From a checkpoint of a small transformer trained on Wikipedia.
Size: 15 layers, width 96, vocabulary 2048, 2.17M parameters.
Each number is 500 + 50 x the weight over its row's rms, rounded and kept within 0 to 999. Layers, rows and columns count from 0. Numbers have three digits each. The size before them is the row's rms in percent of the matrix's.

# layer 7 MLP down, 96x384, rms 0.123, rows 54-95, columns 256-383
105:481512421509463613468498540483568486494515526527479485522487514523512521524536546415528531489467562617497529557569530478470374573562421602477480487479527534511472460460537461510509507551485537474538461481545510520557515630474449504374458488499560449487537593419463564565445583514487475553401594521484509506516524511485469536478480479475473512473460593510342484491512535611465494510401
105:453480456521611599520491493545523493545459382457567497526511520512553557499518523598515475427436482541409468494515479448498513514490543416491557495465581420489390524548419499509470573429488511450501517582454514431497438509537527512505519491431523427504493465536482498536487530493499566493430523501596530516487455512524522482408575536442456444504462486519477474551481518637506562433446
092:506507523487526496496533543447476543463491477545489502466479473471545505465539425492520529460450524463582449448492584418354435489478533528547507458523497418387440437596435482479445487468470458369562410536514389480384490484421457561451393447511518491455533481514525491565483469475450456422558589602476487573512520486445415548491483512434436515610541605427501408463444452538512482493548
100:521473590497548554567472527539589498581489559537470512515576519526476476602464611482509451503551525491402465494543564491594526453549428522497573490522550614465505463467540496515536524553517540445471515473541601507477557617508578489576441511654479469489592601441511562495512448468552534547559517523535530480503544457545486586440485471450590434562488558460542414527505529527527467438485
103:479484445495519438623531517481527535521613515520463484683580548558454442543499411482561515550463619476447562546528466414569504459510546490436550419413460442497532508443606431463470538548501488533505448423567459492527508522401537501521507481504444479535449553479535485449547525458574501480480519458515503449499547566488532428348551495556479515442479495484471518508507530464512445494528
092:551505448546554508512522497493543540503484549476437504528599526503489526487500533526591520443479500502489494520519559528563441531501521462545499524478460434488576566486456428405557514520481510432455555469461551472583559580636530457457545514538464554529584530454564497501449527462465538550469609592528479456476479554531481498585555424511480509554453435517459559577396442568465461473552
099:504492493409400531537471403412460434482476476498469423439499445460514418432446478503417448537531543470389562468536523446506465441488449503462538437583444401406532414530450602543459481504582512492361511501485489557542558494476504419598459438525492458543584512487474460499506511531556548551463499486569502471478551441516468416515470521481402437529600395455582554522486539416521490466535
101:466510565465446470555512534599473426522583498609604504483540513435426606504490512426583498530494522532485488474498503552561577472538408507507547454500523487528554362522483605516508420504552559576549500496513454452482485475479498536520531505522575586504467531550451514494506464500510422536514481459473509509518508484575459421570451485588560491495495510397530530419545539496597446496507
099:419482487509598381470531547529457504494464519491531530472545437552437508511456460453463502564421540522504486451506599559536524391455563479488522445564489471375537450567514525508543519550476530456511533447527494469410522464533438410537497514439455438534496391516505552469464501482461472521482501456514541530473448509508536504511468482483534588528487500469613494450412418473417523505482
100:524455526585488560543507397522566532504476487462380485462529386531578453541516547492469472493552520443468558510533502490491481490474526504396465559385492418482483440497504577478498458378435502526411478405417447457532453475524456496532494464404369443543458474546500491518515527547468597430576512444416444544562481564557419489350530473495479465505519512527568422512454465463535526487597
096:424515559466541504586530479486515442481429378507491564526524529483499472496519481496529394428534587494484515550414505526488475523476495553538489399478516466500524527470493498478469508529458515518515467549458473534492512497556522491514459459486561487562458418442501420474514463556532487625581511494537476476511536531497475533592588535448526551524578566442462505503588464550486482507526
100:489526438622423469470463501414506547478521482528494475471449518544544536550489465544546568512551571566556526482499567578494540539490479489522582445518517468535481453490546516389484546539537556512543548448479517487413471505471494494467608417407531582516488579498547454494430540498471517580567484439509509481506516484543469483588526563539521406497456539494423553419467506475488492554571
096:468433433502507492585446539464517376490442517462515525476544475508477618498508472476510451426523505522479477554374526420453439429466474554494492510458419489470520518473509573452563376498510496457427489534467522458489527461593498546472453511473464492473445541513532534501506472419447540482547425453572403527448386475522472513560436509472491454513490507555488503518541504460561513432486
095:547460456495476400538437535498494440522500526456465407458451466505426576604462513565578399459518510414495561520485401544494449452604476466431465615488478545458380446519432560522544550330514514464478543449552468482431470446500493529510515480420527540504508425441501435513472499505512597352500522493543432454474514503500544620526556531503498489470562502507480407516516542531512501437528
095:453554454500563580465526420550500394455478489501488545438550477510501509508512520471465533442460573396406498446598486483450532571444513612446539584451540486540528545480558495467543575574541547479448462511499464535530489510521491538513493541569540466522555531555410414503577538425496512518507436506564564518510528465455572516569485505473579461585572491574488487492500521517531455484606
108:495536552491577530619599521509481601438530568531470580527484486554452455534520501407508426496542478433514455512519460442667610571498446493441504352550559519587593459512541486525500518504572587574458522383437485512582486508486474453468645506453562468530560470513553521477515468407633481486569511462471551549473483493554575425423480511509530493612524506492483435544547458578426506481505
092:459516508431518491496497546475516543438478512538507454615569600508481383546525468576503507488503475479519440498596476527489536487534549556487492435491556512529545533598544500458472527462476477479573458522532503449415434586498496585490437558491418504518492416463454565416547494387548485421471563453518555466459487524520571486418430496549423546554585503555554488506506559526450461496556
092:504440508528511382509471498582532427498505543497471500452489559549550467450447417496549422542492399558519494541462501517491516506466438494460547480470470441424500504517592429578542587488481463510514558517556561546544489500546501486519572435442479510526452477527480598610565486561487457539442495492515478589478513515552466567486331416552412526478570497499492536434524564439449523425383
103:555420496441544526474492428462529588544546412542518480467441517428570567558524395564461583584482439506469473477541508528474490552482523500427526558468494516504484501454474506503539353556387531498494449498479465540484491514437476532485451446454526560504550395535483548491436518583481465564548386470507537478521471395409478462387514521590492448523576476605453460504446466511532504460458
089:486502508535552480492432507504552492484581533567478524563470520440490412432497458475463509524477491510647547525452591431395517511430495515497447502526562501504483577478506567489446473519480557517483517542438548553465517437591507527527514530359452600417600576430569489423471465524374453439460395480553530478487554445535598487439430474482476458525518477422481550419532508514516535535559
101:483488469462504548536498436573465533422466411511478560506432482547536478488572497455474471508534436472551522471477534444389635458487516472481508613506535467451493477447518417524508506580489416464500481389441497448510519487588511582438509533548520548491396473458484502532403491590377442499421600523511617517579518435508471501494461454510516565519541523536509492509444535474551486510422
100:428546544526537456472461478534397496491505440496520508429490464463470503530513433494494555394447449458533521533410480510447527496527489507489458475425548502538552430430508552419490458563507443523543469665457496422476508530570496523491506486462561516481574443521425571454448516450535514439519504519485428515539479564506516482472409509488499481491495491473502488528549535491517491444518
097:483512451509468514378490472448512482453494464548479466533518536518625436440562465536478550519591523548498571480492485560540496547568405476491461411449576536470521538490502534491454486504471402474447502519530431564444527481480490483527430457502478461531514514594434576526491583593602549600518478455613481516455497473440514515482559477413515482472403472567490484525473525465420541435469
096:527505501438520537492516533487468535543495491436493429503609560562539454494546537489451508489469490486509538535578386512514490478527467525533525425482450455489530578498484397632428602509523463454545508530462439573552578546411456491581427470413507452470477516403441514505520537604401432513529504533464527428550427514469507435526516511484530491510435574543439477443506508489424507490549
104:525557501532500492453429447497584543491484459373510534461416548578584563446542489538566498470538587537534523601478519463532558461479500454455524483522495577549603478488586541470573466494514494536495586461513479562564537466578530462456489513508545509542496506612523466553539536526596469542476535499512542532484566628557526427438583550502472566480555548430561493512508475456494465561471
107:597584489493596533494559484495374566510531530463492495510559537569492467444442520520491560456520560530496455468534546538505473499543419438386508544393438447564522555382449593572480440439517511522480539490425447475398498559435502429519519470538570576534510458489426482518444533321441496583575527547486518580468528497437509484518447548604551545487388547457512500552519496432497478546438
102:542435558437576491411505564544593481487421471513470423496587467399526399547490518472497411415555551446490474498519514539559520516445508543526397499381425530403484530562499451431575449527506478415521586463451455430522521452423530442505425517518483530376431523477458397486598499434511428460350506454506442460511414447536489491486505463525482569531455487575474534476564438536461497463407
100:454438454538528465452461496564547527474551580476521414529436437494488556570424514549563376549400492450607493438471468572451430503474572564588522514495475482489517539463547518480459565474518488463513507484465562472438473569504513402457518477437476438435590446505469502397611517527450539544511490431513487514487411513502472463458475439516453427439511517601426503397566532401521493533525
099:500528458543518565432443663479541586441480490386459516512438482568546405544505479424511487526539395557521464461548503531530494562506555514498548421546528553543495516512505474517513476463501401519502630434519539474495552509429560524390578471516510568436441418503455505482554515543536523476516465491455491566495565488488505503581502474500522561513472489555512561546477488474463502494428
102:450555557548544386557523452485493433473529440494512534526474552430522593526489497620582539477407447522501536489596434510568470509534532510491502515515502536497447445518534573496445421519472527492464587470511512486412479424426396542491499551569591475450595497442501456475546606432428522535591522590526511442470505577510483558571510471456512518395475506482555642454558526442557537555523
098:475461448461504533521583457530487511497431528480518532459459472466577472432494480480529486555477520491548458444444526614507558471494518459563431563508496635530477515429511547423427552552462465533494490564543510571517470591503488468485498456514569519497558547431510460521492466489611516566477515547416479433520537501531397487506489480470479470460488460495498551429484510467472557483418
098:509643432483416443478485490490505507468442460517441431495510576561467543505497580543575472467499578446454462527482499500582586356591466539566533469581476530497472588586492513527548547498521520591548500548504457539565543522604473523479524482499443520539443528571540589495567479448511547512536565501516558442518482551497497488469481525459517550469462457418468502483470456510550433545501
100:473465482503486498564560503498437383460482463489558523507444593481501564527468548528448497590492537581573480492545497653617480527542506493388587543550549488547484574564476490481566489484486540692474528622517569508516513453600503500496442447503492557492548603485584498567519521482553432438499520576548524494553501492509445543553481562483511497474541485450466559476473460520464551497530
101:443511455541521503479636484558540607463457487518502515546612474502341438497535515408447535564452356464450589400507458529528569502572514485479457574460465556469436535393516553512480512471466539440469483551535460498517485448443488537598615456521497581516420498429472468464464512596533540496484518578401523448563476574518506517431498498533567511480477479473435479444520534440555518452507
103:499455450563601557485475531529461521479493446486559505498560559587500509556499462442441531474506496579478475509468440483403535543434489499500557495547543473537492507594593477497395524487521407545543516592515524490523465437572516487514501552467579484434516483519462524493446560492550565516409484531573471603513437543473484446456511509493472511499432462594509546470400533557478437486517
096:466511618458444536590528411497433603571417493465582532516449510532439583428449520492526451601459590418398540498430569527563442412487474555586486484466564556513507588379522520582503505530491487531511485545488546470435548553502507444573560484518530510544478476533475551441572447542531532479560318583530472483529529480492477480427513573433517572521557557514535477461584510440556535491503
096:578494515526486474488439509569459605489508491502529524523428488485461457475525464571461476480521534549506526487558464528537601504587507501476537422573428430482533472447438507588554447478602435427556537562471453575557512543455500541503466541500496422492539497592495672515501539512454522494495459467513459479559471624420498385500404535448484385423540472362525503420539535494508514484523
106:464533492387551493431471495501557461535431524393561563487477505470487496500499470511414586496497459479527513528597471418413553476498513440498563460551574489451476592451529465565454533469480447450531566555494591569502520476484451531485463592430393395486559400521438491477436583569515492485532500548444556470530466505475570614543558609525446532543502458536503549532499477557578526455506
100:388476481534542462554498501465492545572510493559539575427478496535475440594565519482536508534504523388492475476443482534450527512607501485522426489476417565495547454536588528428574565546471501439512521423459552549464418430447484448495543560504457544512496462517505579432563507495500541408499465482490495534477473550486462559432592535453664554498533475540470537454444490540410492482487
087:507458444551492436544575530556487435553464497540549508460440517441521616446529450421497535519505501583469463532463411542433501578490539467498465542500482492512483441573535420519465633470510443455443489472493584545513536455497540535459405559458569520510509520403554581454502488508512517630588473452433474453465498566403545487421445475502499454504470454628519524442442466444474443574572
108:497509554529466496483559550507515582481487513566488470497508542607489476432547529423496456380552455546465524507481483585562495555478425543522491504442434508465532537640468413454487477464490521514552589536537538490585582463542530568551437499514489447454608477477506469425520553357461490547495594430548543443524473550414504534424432473561551557493585445503479400490559487464501471432442
097:565547528430539556452497501477511505476567505495538544547493538473540474508482593461464419571507509495419441439508491540540522530503544526472472575480544586604537496404439370548537427548418516569565461598450453449556577533393452461491522635496521374509530466395445545414490478437493477530548538454401517461561429473507542539441481554476483563430530582530491515555485612518520322463394